Part of a small language model's weights.
Size: 14 layers, width 320, 5 heads of 64, MLP 640 SwiGLU, vocabulary 8192, 19.6M parameters.
Architecture: RMSNorm before each block, no biases in attention or MLP, untied embeddings.
Training: a variant of Muon for these matrices, 257M tokens, 7844 steps.
Each number is 128 + 24 x the weight over its row's rms, rounded and kept within 0 to 255. Layers, rows and columns count from 0. The size above them is the row's rms in percent of the matrix's.

# layer 3 MLP up, 640x320, rms 0.0487, rows 27-41, columns 0-159
size [ 61  70  87  86  54 140 138  94  84  88 125  96  52 108  83]
[[ 98 129 107 145 135 143 153 140 144 131  98 114  92 110  92 116 101 122 113 156 119 131 112 105 162 113 141 142 109 132  88 118 133 106 115 100 163 161 129  91 142 149 170  89 121 138 104 127 162 152 136 133 133 141 119 130 154 130 110 117  61 123 123 136 121 153 111 142 152 155 158 142 120 129  92 159 127  98 114 104 148 144  83 132 156 127 128 117 179 120 134 100 129 123 128 133 191 114  90  80 108 149 134  98 159 151 122 122 147 125 139  96 114 149 109 113 116 138 172 142 110 109 122 124 118  71 102 164  70  81 117 157 107 137 146 131 106 100 148 139 130 137  91 145 142 128 130 119 105 109 119 123 157 132 176 125 151 151 135 162]
 [139 151 138 116 159 104 128 102 137 112  86 109 165 119 142 195 108 136 124 111 165 113 118 140 153 101 126 107 149 167 109 116 146 132 107 147 123 121 109  68 156  96 102 132 145 144 107 127 121 118  77 142 102 136  80  69 148 117  95  95 120 135 143  90 105 159  90 147 138  94 149 115 102  97 157 136  89 116 112 135 119 111 155 114 104 137 143 156 131 123 214 123 122  90 120 140 128 143 151 143 159 127 141 132 151 172 137  75 146 114  99 107 142  99 114 123 130 121 121 111 159 135 123 101  99 106  91 105 155  89 102 131 143 103 122 152 162 124 113 118 135 126 138 132 126 101 118 172 120 104 139 125 148 193 143 118 149 100 110  87]
 [158 107 113 168 104 108 143 117 131 150  87 129 136 179 123  92 142 150 147 149 169 140 113 120 147 141 154 120 133 117 162  75  95 148 129 134 154  96 131 142 142 143 135 134 101 104 169 103 121 123  82 142 125 130 145 107 123 105 147 123 140  79 135  98 150 132 135 128 159 137 144 116 122 127  94 142 104 172 170 143 112 141  95 167 136  80 125 108 125 148  99 144 181 111 140 121 144 146 134 113 132 138 135 143 146 138 145 140  80 120 128 133 125 142 123 109  92 144  97 157 112 105 166 142 132 111 124 117 154 129 141 112  80 121 163 120 107 117 115 115 148 139 126 161 128 114 126 114 121 126 116 160 131 170 165 142 140 130 162  94]
 [142 149  74 145 140 142 111 101 122 174 113 126 116 129 158 117 140 139 135  78 140 118  94 101 113 161 107 166 136 137 131 105  82 139 143 145 157 159 153  95 150 105 131 140 137 123 101  96 194 155 139 136 146 108 139 173 129 108 114 123 112 148 120 152 125  97 147 142 144  78 132 113 151 131 109 105 105 138 151 130 145 167  88 122 145 130 116 113 124 134 132 137 125 143 155 188 140 156 122 175 104 157 175 111 145 148 129 115 126 151 131 114 124  94 161 138 106 125 114 123 143 123 124 132 107 129 107 169 102  82 164 101 141 133 125 141 122 172 150 126 124 162  88 109 142 137 138 114  49 135 118 117 151 145 127 136 135 110 110 115]
 [114 117  85 106 123  86 129 138 126 130 176 106 160 183 131 128 177 139 114 136  74 135 137 176 149 126 149 145 136 147 125 148 158 100 129  90 146 118 165 148  85 139  94 132  99 139 159 144 138 152 106 129  64 122 105 145 126 106 127 114 166 120 122 176 154 149 119  97 121 157 159 148 162 145 106 112 138 108 101 120 135 131  77 138  66 126 120 123 121 114 127 124 155 165  94  84 131 128  96 144 119  84  89 103 120 145 113 123 146 151 179 124 117 132 154 127 161 181 145 143 161  98 104  86 120  90 124  85  91 127 151 103 132  94 177 140 137 136  91  74 124  98 137 113 111 101 123 107 133 152 119 173 150 107 150 113 137 146 135 162]
 [ 98  91 121 172 146 141 145 141 121 123 137 113 113 135  88 144  99 153  86 129 103  88 132 137 163 121 121 113 136 127 127 113 147 149 135 139 159 158 119 121 123  85 152 130 110 151 148 131 136 130 127 153 118 114 145 111 128 125  98 108  94 126 158 178 143 119 167 125 127 142 200 141 112 128  86 146 123 125 156 152 147  94 125 148 135 107 120 154 123  92 133 156 135 147 132 119 154 106 125 125 130 161 126 147 113  82 146 140 115 158 138 112 119 129 125 120 154 173 177 138 147 127 146 145 120  93 104 142 137 113 135 128 181 156  74 154 159 119 116 132 141 125 143  94 165 125  84  99 136 172 164 110 161  88 161 106 111  44 127 141]
 [ 96 105 152 173 149 194 123 173 125  73 111 151 147 144 136 120 149 146 110 117 143 157 163 123 118 168 115 139 174 110 147 115 118  89 136 131 141 140 168 119 120  89 125 138  89 113 107 110 177 154 159 169 130 123 153 146 115 114 128 148  84 109 150 118  94  69 112 132  96  86  99 143 116 151  90 147 112 124 134 149 130 113 113 126 148 138 110 121 138 114 142 122 104 120 126 152 139 146 139 149 153 160  85 144 108 137  96 122  99 142 117 150  95  94 145 113  93 126 165 120 119 137 131 115 121 152 129 107 119 120 117  85 132 149 155 145  89 142 124 103 139 109 127  97 100 156 123 109 165 157 120 131 108 132  93 174 143 146 116 108]
 [157 127 120 133 102 102 138 111 147 171 143 148 153 129 137 105 131 105 123 112 108  72 110 109 121  93 116 119 167 143 120 117  74 151 131 132 155 131 150 110 115 131 103 111 133 124 169 152 130 158 154 191 104 129  92 173 160 159 104 121 137 158 147 105 105 121 110 175 113 105 135 128 166 126 119 144 126 143 133 100 144 142 176 125 121 138 127  91 105 113 148 142 150 120  95 146 162 178 118  88 138 124  94 117 119 143 146 106 177 153  86 135 123 138  96 116 129 167 121 117 162 106 120  85 173 171 111 147 160 124 139 146 102 168 149 117 135 121 141 127 131 122 149 108 134  99 150 124 115 120  86  90 147  84 129 138 112  75 160  86]
 [138 125 134 128 100 158 128 144 109 180 110 127 154 166 115 133 122 128 114 121 115 129 141 128 144 142 112 126 133 160 107 137 171 102  82 185 109 145  97 128 164 102 125  93 122 164  90 148 151 107 167 118 162 129 127 151 162 101 152 145 150 132 154 123 142 166  84 170 131 104 178 133  82 149 121  91 117 151  87 114 134  83 100 121 148  84 127 133 113 151 108 141 155  61 145 198  93 116 123 136 141 150 106 128 177 134 146 154 126 149 147 121 132 117  87 113 144 101 115 161  78 133 127 133 104 123 117 140 125 167 101 159 120 138 102 148 158 142  76  90 116 152  97 113 126  92  93 155 109 159 147 147 149 137 137 137 149 127 145 136]
 [134 101 145 163 127 116 108 171 109 105 112 151 104 129 146 114 133 104 117 141 157 128 135 164 151 144 183 146 111 149 136  97  80 110 113 151 116 112 114 127  88 126 120 105 115 118 163  97 114 127 116  89 101 154 152 124 115 133 159  73 141  95 148 119 109 101 131 131 168 110 119 136 119 135 154  62 123 110  90 136 122 218 171 134 114 177  95 103 146 181 105 143  93 134 172 119 153 165 170 147 152 186 161 130 107 121  86 141 110 108 131 156 123 119 109 112 134 116 127 140 123 147 130 103 104 143 128 112 143  90 150 154 138 120  85 109 115 122 154 130 106 131 120 160 104 120 121 144 100 118 144 130 142 145 120 108 152 120 108 115]
 [116  95 116 128 100 108  99 101 134 125 129 139 120 116 110 132 143 115 146 121  74 116 138 105 134 119 153 133 132 151 159 149 116 154 134 104 149 113  74 140 108  85 121 153  93 154 165 128 138 149 108  97 122 119 101 112 122 111 139 170 124 120 135 120 109  82 122 124 136 142  94 136 122 141 151 125 111 169 115 139 116 149  92  93 116 114 146  92 144 150 173 117 128 130 110 137 127 108 115 144 107 133 116  95 102 148 113 106 126 121 162 161 108  97 136 123 103 124 108 148 101 116 145 118 157  76 130 127 179 143 135 166 141 153 118 125 111 114 136 141 116 108 104 128 115 140 171 153 163  78 167  85 111 163 162 112 185 118 128 134]
 [137  99 117 128 128 153 134 134 148 171 146 121 133 132  98 110 138 122 146 124 128 112 189 147 160 110 152 120 128 101  97 180 135 151 138 126  82 136 161 110 179 135 163 147 170 153  96 162 136 130 122 143 110  99 126 138 117 129 109  77 145 114 142 143 146 146 131 145 113 129 146 153 110 125 124 131 137 136 170 127 141 126 103 130 135 126 159 171  84 101 155  89 132 147 153 106 118 107  95 159 147 109 120 151 128 154 100 146 168 119 128  89 128 120 157 144 150 162 127 137  81 152 108 102  93 137 135 138 122 123  95 104 147 103 107 120 118 138 134 101 138 118 110 134  77 173 157 119 180 134 123 153 113 156 146 141 135 127 105 141]
 [126 110 109 168 188  98 121 143 103 148 150 112 108  91 125 108 128 130 146 135 173 153 162  87  95 125  95 111 134 100 127 113 110 155 150 145 129 100 180 135 106 103 110 166 127 123 101 127 140 109 100  82 108 181 162 156 116 167 122 139  88 124  93  92 150  96 122 102 126 143 124 111 115 146 182 144 161 158 130 108 123 100 135 158 127 125 131 101 124  85 128 155 138 114 158  85 137 111 116 136 119 151 131 140 127 177 117  56 138 118  94 117 137 126 170 102 100 128 111 162 109 164 121 163 130 144 124 142 121  87 126 154  82 107 140 142 168 156 135 158 153 128  87 175 139 148 116 119 110 127 134 136 119 153  93 163 111 112 130 146]
 [113 108 120  95 125  95 101 151 156 114 155 105 143 158 140 146 130 168 132 100 100 116 160 145  80 130 109 177 124 120 129 154 122 149 146 110 111  95 132 160 116 152 100 141 146 109 104 117 104  90 122 131 170 127  96  94 175 114 123 159  80 127 129 101 122 136 157 137 161 149 126  91  97 121 136 106 134 127  92 148 190 135 146 133 140 111 166 157 148 104  84 130  89 148  99 119 102 138 149 152  60 158 116 112 155 124 141 131  92 161 128 147 114 116 133 108  88 144 177 119 154  98 173 152 127 155 111 114 146  89 122 140 140 123  85 121 135  99  73 114 127  97 127 128 115 151 104  93 124 126 145 135 164 145 110 143 122 136 143 163]
 [139  91 122 122 151  98 142 127  82 160 129 107  98  94 118 113 125 131 131 134 137 120 129 137 123 110 138 110 100 106  99 133 104 107 103  85  95 134 140 129 142 114 159 126 146 150 179 158 154 128 120 135 144  95 164 135  98  94 139 127 127 119 127  91 159 135 151 108 133 163 113 129  98 141 118  82 119  93 100 129 125  98 151 147 110 119 158  76 147  83 139 134 128 130 107 123 147 130 112  99 143 147 163 154 184 113 167 117 124 119  98 156 126 108 146 137 157 102 166  94 129 135 173 159 120  97 122 100  87 143 113 175 109 108 135 122 140 138 117  69 165 152 131 134 148 164 111 153  72 111 150 119  90 152 141 108 165 169 112 130]]
# layer 3 MLP down (transposed), 640x320, rms 0.135, rows 27-40, columns 0-159
size [ 69  69  89 107  54 116 122  99  88  90 127 113  56 113]
[[129 184 140 113 122 112 131 134  79  94 118 135 107 136 134 139 107 133 107 106  85 129 144 135 119 113 118 128 109 175 139  84 127 174 150 139 131 155 125 152 106 107 143  97 131  95 176 157 112 163 137 118 144  77 151 186 142 159 147 126 156 123 124 148 121 119 120 139 119 117 136 105 115 136 148 129 127  91 172 139 152 115 142 160 135 177 111 178  79 151 160 130 120 139 108 125 118 114 120 133 139 132  96 157 111 104 112 118 133 151 116 125 108 168 105 139 162 124 111  89 119 117 131 162 148 163 134 134 131 140  75 108 153 150 147  62  85 162 118 107 130 120 138 122  60 123 110 110 110 119 157 137 124 116 126 152 144  97 147  94]
 [133  94 106 152 123 146 119 175 119 178 165 130  93 130 114 115 144 113 154 119 107 181 173  88 100 176 126 140  99  76 123 118 123 142 128 118 123  91 121 134 133 160 138 129 108 140 104 111 126 115 160 105 116 116 154 151 107 115 160 125 137 121 118 132 117  82 184 108 120 131 114 141 150 155 126 101 137 161 145 128 192 164  56 131 136 125 103 155 125 126  74 139 114 160 142 137 115 134 110  97 102 117 164  95 131 101 146 162 124 154 111 111 110 108 157 129 107 129 142 126 116 112 151 120 151 180 142  57 141 159 167  77 116 112 148 120 122 129 128 139 116  87 129 122 119 133 137  87 132 124 116  92 144 123 128 126 156 110 133 154]
 [120  93  92 152  87 108 102 132 138 140  92  94 147 140 133 144 139 113 136 144 151 137 128 114 173 119 117 105 114  84 140  58  96 130 158 128 146 130 124 111 112 190 157 131 137  99 172 124 153 151  86 127 143 109 202 142 121 125 123 107 142 111 146 107 104 149 131 124 155 119 131  96 137 116 109 150 145 155 139 141 131 112 111 147 132 116 126 120  71 152 135 142 126 119 168 149 103 133 120 102 144 116 110  93 125 156 130 142 119 134 114 151 127 110 131 143 113 158 134 122 148 113 174 163 130 124  87 107 154 139 141 104 116 146 123 115 128 139  95  96 173 123 142 163 101  85 124 118 147 112 124 129 171 154 128 164 165 182 147 132]
 [154 171 170 132 146 135 113 147 104 166 127 154 137 128 137 133 152 135 138  97  95 153 132  80  97 130 157 153 115 162 118 167 105  97 146 106 125 139 134 131 141  77 124 109 187 123 168 105 121 133  84 127 124 122 142 142 102 142 116 120 127 150 124  98 124 163 118 161 115 116 112  72 126 102 149 134 111 128 146 137 174 162  94 114  96 117 111 119 140 112 129  92 151 131 111 127 148 142  85 129 142 134 118 164 137 134 143 109  98 133 174 157 147 141 141 152 107 107 132 108 130 123 148 154  94 123 113 110 145 125  75 158 133 123 126 112 117 148 106 117 131 110 133  83 101 123  82 141 120 106 119  88 145 103 140 110 136 105 164 141]
 [124 152 131 108 139  86 109 132 157 109 162 141 148 145 138 142 146 138 139 100 132 175 150 161 145 146 145 130 151 132 116 119 157 121 100 138 139 149 117 165 119 172  99 120 125 125 137 116 125 132 111 140 109  95  84 126 139 115 118 111 187 109 116 125 141  99 119 124 139 132 131 144 147 118 107  84 177 120  72 155 112 167 113 179 110 122 171 136 145  77 131 150 136 174 119  80 127 117 155 140 134 133 104 164 129 137 140 115 154 120 139 136 111 129 134 123 119 149 126 177 119 115 128 139 149 115 154 176 129 127 109 111 163 118 148 107 135 136  81 110 119 132 132 148 167 102 127 125 127 171 100 131 161 126 160 132 133 120 134 136]
 [158 123 116 128 130 123 101 149 166 133 131 128 117 120 145 134 153 105 149 108 181 168 117 101 114 111 147 130 120 114 141 153 119  96 123 104 116  99 139 116 117 139 148 131 123 124  79 104 142 145 102 113 175 161 103 149 126 134 120 124 152 133 117 130 104 130  58 126 114  86  69 109 138 114 196 122 145 161 107  67 131 144 154  93 110 121 148 111 134 152 105 129 158  88 165 165 144 150 148 130 141  84 122 148 166 142 128 139 102 104 119 136 142 129 124  92 112 107  90 139 109 108 116 132 114 168 143 152 116 128 141 115  67  99 151 104 115 114 129 123 118 105 136 180  99  96 161 130 128 103 115 123 134 161 113 127 127 174 124  78]
 [111 110 129 135 141 183 134 170 111 122 108 150 131 163  94 148 157 150 130 156 160 116 149 111 131 142  98 114 110 115 146 125 128  74 112 115 103 169 153 100 134 113 131 105 108  92 110  98 152 157 143 185 145 102 151 129 127 129 100 137 100 107 127 113 114 124 140 141 128 110 117 127 138 160 122 129 100  91 112 145 135 114 124 103 174 126 129 106 170 100 147 135 125  98 129 118 151 129 123 108 145 154 109 122  95 112 152 126 131 141 140 142 109 139 131 121 108  97 144 141 136 163 106  93 118 142 151 101  97 110 108 134 109 162 148 148 102 128 120 115 144  95 126 116 120 132 152 112 173 109 129 129  82 131 100 152 139 158 147 126]
 [163 168 186 144  90 120 140 108 128 133 129 149 151 131 108 141 132 107  88 140 138 128 124  68 110 109 117 116 142 133 110 114  94 132 124 131  98 125 115 143 140 143 123 167 173 131 127 142 180 131 139 149 124 136 141 168 122 157  94 131 161  88 107 116 117  40 130 126 141 104 149 111 105 162 156 133 114 118 101 127 123 132 122 124 158 128  97 124 161 171 120 147 131 119 120 138 106 211 136 110 152 136 153 157 158 173 140 103 163 149 135 149 171 107 108 146 162 152 123 121 156  77 125 121 118 128  98 117  78 114 158 108 154 148 123 159  89 101 103 123 100 115 117 134  98 148 148 111 122 153 151  81 120 113 201 184  80 128 146  90]
 [ 94 120 112 129 130 100 144 149 102 109 130 126 137 166 129 137 138 149  75 119  81 145 109  92 104  97 109 201 142 133 127 158 137 117 122 124 165  99 152 129 102 101 142 106 169  94 101 140 129 101 144 123 100 105 107 117 141 125 140 101 166 126 114 108 127  88 200 135 121 121 144 134 133 107 112 106 111 179 118 135 106 129 150 140 143 119 138 137  97 164 123 129 144 112 138 157 131 117 123  94 148 132 110 149 126 137 140 127  76 156 152 121 103 102 117 129 112 120 116 125 128 117 103 149 129  72 118 110 139 180 123 127 132 137 139 147 169 138 112  88 158 168 108 112 116 178 111 105 116 115 152 138 145 140 153 140 147 109 131 163]
 [145  84 145 123 150 155 112 121 141 109 131 153  82 169 102 104 135 144 121 124 147 141 135 179 160 129 148 155 159 133 132  82 114 118 143 147  90 124 141 146  87 108 111 116 105 132 132 118 124 115 115 105 105 172 148 130 128 132 132 111 156 103 149 138 157 109 128 129 123  91 144 135 139 108 162  65 101 140 127 138 113 134 146 161 114 163 103 142 120 133 128 142 105 128 146 165 115 201 129 159 145 165 142 111 134 133 119 165 104 114 149 138 129 120 117 122 138 132 144 101  95 126 125 100 125 148 108 111 162  93 135 171 143 100 110  88 125  90 124 133 104 145  88  97 123 119 108 115  92 146 119 178 152 141 118 112 120 150 152 111]
 [123 119 119 129 129 107 124 117 111 113 142 119 161 127 134 113 135 134 152 112 110 142 134 101 108 112 107 130 131 138 162 132 170 130 144 105 144 132  95 139 115 109 116 132 152 161 174 128 124 130 124 157  93  91 101 139 128  98 166 153 145 107  95 155 111 105 150 127 123 108 120 155 118 154 128 128 131 155 129 129 133 115  99  89 135  92  87  99 149 141 204  74 143 135 148 146 129 103  70  82 138 139 148 179  92 142  99 139  97 170 171 147 103 133  88  96 123 132 117 122 125 111 142 130 129 133 127 184 145 120 155 158 141 125  98 154 129 128 116 142 132  88 132 148  57 149 132 161 154  89 134 139 137 112 143 107 111 122 166  97]
 [108 106  99 140 138 103 120 123 145 132 125 127 171 143 134  75 117 135  85 156  88  97 148 107 139 100 138  72 120 136 132 105 132 160 147 144  99 108 144 112 145 139  83 109 189 118 130 155 131 101 113 123 104 119  94 114 104 132 126 138  98  95 146 124 129 136 128 146 153 133 135 142 100 122 143 113 158 133 126 135  97 150  96 120 117 170 135 157 111 148 134  66 109 117 152 123 131 140 106 165 148 156 137 156 143 138 132 117 132 116 120 155 118 138 142 120  85 170 141 120 128 124 143 107  94 109 173 104 149  73  93 150 104 134 144 151 146 178 150 141  74 146 108 136  92 145 101 102 137 146 163 116 134 140 112 145 189 127 148 152]
 [ 99 166 166 128 152  70  90 145 131 171 124 121 115 153  90  87 106 148 140 111 148 133 158  86 152 125 140 133 117 108 149  92 112 107 158 120  99 110 141 138 136 110 104 131 148 148 135 127 121 104 144 135 145 134  94 125 114 137 177 180 127 200 123 103 141 107 144 181 108 127 135  90 116 120 131 112 113 154 139 136 112 126 170 110 132 135 163 126 143 145 154 147 140 157 125  95 122 123 143 153 121 140 131 118 135 163 115  82 122 177 147  81 129 146 113 138 192 146 144 135  94 133  93 127 139 135 146 161  94 107 139 154 137 114  91 114 135 151 119  99 123  85 127 137 122 152 116 127  98 101 133  86 119 185 141 125 115 115 119 110]
 [127 170  86 159 130 115 107 151 125 128 145 112 151 173 143 105 121 180 193 113 130  79 148 142 113 134  98 122 109 135 136 160 112 124  85  94 136  81 121 109 152  89 109 151 172  96 102 128  85  82 125 110 174 123 126 129 169 153 119 145 156  76 129 104 121 158 121 144  90 117 153  99 119 114 118 119 139 129 146 151 146 174 135 124 109 129 124 143 105 140 127  91  90 113 116 157 125 118 123  92 150 115 105 139 107 117 144 125 109 164 173 165 111 144 143 178 132 145 119 176  95 161 153 122 140 153 132 121 144 102 139 106 122 145 102 131 119 156 142 153 120 167  85 137 123 124 144 135 122 120 172 153 130 145 113 144 142 121 144 109]]
# layer 3 MLP gate, 640x320, rms 0.0505, rows 28-41, columns 0-159
size [ 60  77 120  49 116 110 104  74  75 132 143  52 107  80]
[[107 132 131 176 111 124 117 145 156 124 133 129 115 104 110 120 108 157 135 107  92 164 128 123 131 130 167 107 129 100 147 147 105 100 118 155 134 125 160 142 113 147 145 127 110 123 165 131 112  72 153 154 123 109 126 144 103  83 120 169 180 109 117 172 101 138 177 136 143 125 104 118  95 126 133 129 187 141 128 130  97  95 118 117 131 129 128 127 110 129  80 133 154 124 141 111  93 115  95 139  81 127 172 108 132 104 170 152 101 125 122 140  95 153  82 147 124 129 101 109 132 134 130 152 179 142 174 102  79 161 159 112 131 155  86  98 124 149 118 106 131 105 155 128  98 131 172 116 162 130 171 110 138 104 137 138 117 145 105 147]
 [ 91 163 197 143  80 148  86 157 143 123 150 111 126 122 121 121 139 127  98 146 130 162 125  99 163 120 132 121 114 130 141 125 112 117 134 127 100 100 146 114 126 118 104 126 127 103 150  91 162 124 113 141 123 129 125 109 116 120 131  64 107  98 153 121 110 115  92 144 144 112 136  90 122 134  90 119 151 145 107 104 120 122 109 118 129 109 129 105  92  94 178 100 119 177 144 113 108 121 125 153 131 148 133  80 149 122 154 111  99 171 168 140 146 122 158  95 141  84 166 171 149 121 105 169 102 152  77 123 131 140 107 130 154 166 161 114 123 116 115 108 122 122 116  96 103 117 131  96 117 137 185 112 102 134 134 154 151 166  78 106]
 [150 180 191 153 138 120 109 147 125 146 157 177 148 132 123 141 166 115 153  96 113 162 150 114  91 143 161 109  92 165 159 167 139  95 145  90 149 131 135 126 130  79  92  80 168 120 150 111 106 143 109 118 122  91 145 128  90 160 116  86 148 138 125 120 107 171 108 169 125 117 141 109 135 117 154 134 100 142 119 160 158 168 125 111 136 105  84 128 118 115 134  95 156 127 106 130 124 108  87 150 129 123 111 167 139 132 154 137 112 111 163 162 130 142 125 145 144 152 120  95 119 140 138 169  90 145 113 101 145 134  69 181  95 101 123 102 122 133  94 135 119 116 159  94 103  86  66 173 140 100 104 106 135 104 152  93 147 110 153 143]
 [ 93 122 151 172 127 126 131 144 147 102 120 103 129 167 138 128 120 100 164 100 101 139 135 109 120 134 157 103 148  97 113 127 165 154 102 137 131 154 121 139 111 173 156  92 129 116  89 138 165 122 137 127 124 143 120 143 139 166 128 173 162 127 150 116 135 134 153 128 156 143 105 117 108 122 106 111 117  96  92 157  89 161 147 134 142 118 158 166 155 112 109 129 122 103 152 130 118 142 117 163 148 167 131 133 132 117 120 145 135 101 105 117 165 136  93  69 106 105 144 152 133 120 159 110 150 105 137 145 132 118 118 118 187 121  88 118 105 138 125 124 124 146 180 159 104 118 133 121 169 153 164 126 169 122 172 112 121  90 146 138]
 [150 147 152 123 149 128 156 106 127 147  84 162 131 165 150 131 120 109 150 103 144 129 170 145 157 103 132 121 125  82  77 127 133 169 121 125 117  93 149 128 154 114 107 153 154 109 128 146 131 151 122 181 112 173 133 155 179 123  93  91 101 110 137  73  94 155 149 114 179 165 111 137 160 125 133 113 132 139 118 112  98 136  86 138 141 129 112 115 152  97  90 122 137 172 124 137 107 172  86 107 103 130 113 166 118 132 159 114 139 134 114 121 118 159 158 123 134 153 133  84 154 175 139 118 134 118 144 104  93 118 153 111 126 128 118 121 146 142 111 139 140 129 162 112 150 172 128 104 161 134 154 135 111 111 115 132 150 163 141 197]
 [110 119 155 147 168 157 127 154 181 127 166 161 116 144 142 150 135 146 113  88 179  92 173 117 137 142  97 121 106 144  94 134 180 142  81 100 114 122 117 115 104  78 113 162 146 161 144 108 141 156 107 116 112 110 136 142 128 175  93 130 114 139 108 127 142  84 119 118 130 115 109 117 112 155 158 133 127 133 142  88 118 164 142 156 118 137 102 111 174 142 117 186 120 103  80 124 117 119 123 138 160 138 143 121 141 130 120 151 118 124 129 119 170  83 119 125  78 163 165 110 107 108 118 151 156 167 160 137 142  84 134  98 119 131 154 159 115 119 103 149 116 137 136 142 170  88 163 105 141  93  88 135 123 130 127 122 110  89 116 112]
 [133 145 184 125 111 145 134 148 154  81 121 117 120 150 110 140 151 127 127 139 159 180  97 110 101 156 114 126 111 152 133 162 118 154  84 140 112 151 140 123 132 134 144 144 136 158 114 115 147 109 125 102 147 122 150  95 111 134 122 143 169 102  88 145 155  79 164 128 169 116 135 134 109 171 145 108 122 106 119 127 117 130 115 136 129 136  99 144 128 172 101 114 105 139 156 135 115 153 175 147 171 142 162 161 109 147 121 107 123 121 142 144 157 121 132 163 123 109 158 112 117 148 143 148  94  87 138 117  85 153 120 110 158 110 128 169  98 121 132 121 115 130 135 145  68 143 114 106 141 142 190 140 112 135 185 148 103 178 136 164]
 [136 104 105 147 117 199 120 194 147 138 124 157 121 135 119 116 123 134 142  85 143 128 125 111 143 123 109 171 141 134 165 137 141 138 144 156 114 139 130  79 161 130 112 129 139 119 165 106 186 106 121 123 137 104 123  96 150 111 113 145 134 161 127 144 144 136 107 123 113 128 117 109  90 116  72 132 154 130 125 118 134 158 143 123  80 127 148 131 106 103 120 143 109 110 168 133 154 132 150 135 143 160 148  98 154 137 162 160 128 187 154  86 126 115 130 127 140 112 127 101 117 147 102 110  89 122 130 152 144  77 142 117 115 151 153 166 166 124 105 158 159 145 100 148  99 106  89 147  85 174 138 131 140 110 134 148 104 144 134  68]
 [122  95 120  90 139 189 133 128 138  98 100  99 129 118 122 115  91  91  81  68 141 108 136 160 202 107 112 115 165 172 144  88 124 140 127 153 173 163 131 184 107 127 126  78 133 139  72 122 134 137 119 163 167 135 129 112 131 123 164 143 122 100 166 138 101 129 162 121 128 110  87 138 130 144 134 143  79 135 116 125 150  97 146 139 130 133 156 138  92 141 126 125 127 131 117 135 151 117 165 119 144  96 165 111 119 134 109 125 119 105 164 147 182 119 133 156 141 139  94 137 109 143  82 104 113 119 114 170 141 103 114  92 114 149 186 193 100 150 153 134 166 117 120 115 106 151 128 121  96 148 142 144 190 127 144 155  66 164 159 154]
 [148 147 133  85 142 135 161 104 140  91 138  93 124  84 168 113 123 122 106 130 108 132 136 138 132 142 142 117 149  79 110 140 106 136 153 123  98 100 141 135 117 165  97 108 110 136 119 103 120 122 109 161  86 143 140 162 113 194 103 105 128 143 137 152 140 147 138 162 112 139 143 140 135 163 134  89 128 109 171 121 102 184 144 156 125 151  88 131 146 159 108 119  84 170 107 129 122 137 132 131 123 138 117 169 127 132 157 116 118 103 116 131 121 138 118 141 140 153 103  67 122 109 148  83 153 140 116  97 133 169 155 144 137 129 169 111 165 117  97 107 153 158 168 160 117 101  84 134 115 146 160 125  91  60 143 117  95  75  77 134]
 [169 135 151 114 111 141 145 127 114 147 137 124  95 125  84 165 160 127 151 113 163 155 144 137 136 149 103 186 136 127 146 187 128 106 127  86 134 167 141 145 120 106 182 129  71 127 116 137 127 155 136 122 145 127 128 147 137 139 118 101 168 164 120 116 131 131 107 112 130 122 124 136 125 128 115 101  99 128 138 151 165 110 178 124 160  80 118  99 109  98 124 171 134 145 142 115 122 103 130 113 103  99 120 134 103 135 103 131 115 126 150 104 148 113 142 142 168 105 138 146 115 121  93 127 118 165 111 168 125 168 131  91 169  99 107 100  81 118 137 129 135  62 142 136 183 148 167 134 137 122  96 153 122 139 149  96  88 132  81 107]
 [141 114  80 109 107 153 142 158 141 130 121 108 126  99 151 153 133 112 138 107 106 138 144 151 128 157  84 118 136 152 102 155 117 161 154 109 146 107 174 108  85 143 116 161  96 125 146 109 114 142 148 127 104  98 117 151 122 114  89  86 118  86 144 140 112 139 145 110 178 132 149 153 159 140 139 170 134  90 123  83 160 125  95 106 107 132 131 167 109  88 107  94 104 123 128 146 104 129 112 144 130 105 121 105 105 137 132 139 130  78  93 136 112 125 137  79  90 146 128 145 173 109 151 139 171 139 123 135 133 152 115  98 122 101 136 156 150  80 184 147 163 156  94 114 117 111 104 102 146 147 125 139 178 122 105 168 116 141 135 138]
 [123 156 122  92 135  96 120 171 140 134 112 128 125 151 138 156 126 147 123 108  89  99 155 150 104 142 124 129 140 127 110 128 173 112 138 106 108 113 141 175 136 124 103 157 159 105  92 132 121 112 133 137 180 137  94 124 152 131  99 132 106 131 134 129 117 168 144 150  87 126 134 127  89 130 146 111  88 162 131 136 160 114 126 156 148 101 155 123 110 121 118 134  86 148 103 130 119 124 114 130  82 145 100 140 121 114 163 135 108 168 140 169 142 107 138 125 137 112 192 155 120 131 105 144 101 130 122 105 168 102 106 112 165 130  73 113 163 128  96 138 104 122 133 122 157 145 125  83 107 143 141 153 184 150 100 125 112 146 138 160]
 [161 118 110  88 115 148 149 143 160 121 145 160 145 160 143 142  90 113 125  85 120 135  94 146 141 112 170 113 157 140 140 147 151 128 126 166 149 113  90 137 115 134 126 146 120 158 104 102 113 107 105 118 107 144 151 103 137 130 130 133 128 167  81 105 108  98 139 148 114 106 156 158 192  77 102 139 114 141 121 130 122 136 105 104 106 145 103 133 106 166 119 146 141 129 160 109 103 144 134 149 117 113 134 164 145 136  74 119 140 140 158  82 115 166 105 107 115 157 122 127 101 129 119 125 140 173 141 162 161 122 145 135 129 116 107 128  96  85 109 171 144 167 107 133 131  91 137 145 142 148 189 117 133 140 154 132 106  99 117 127]]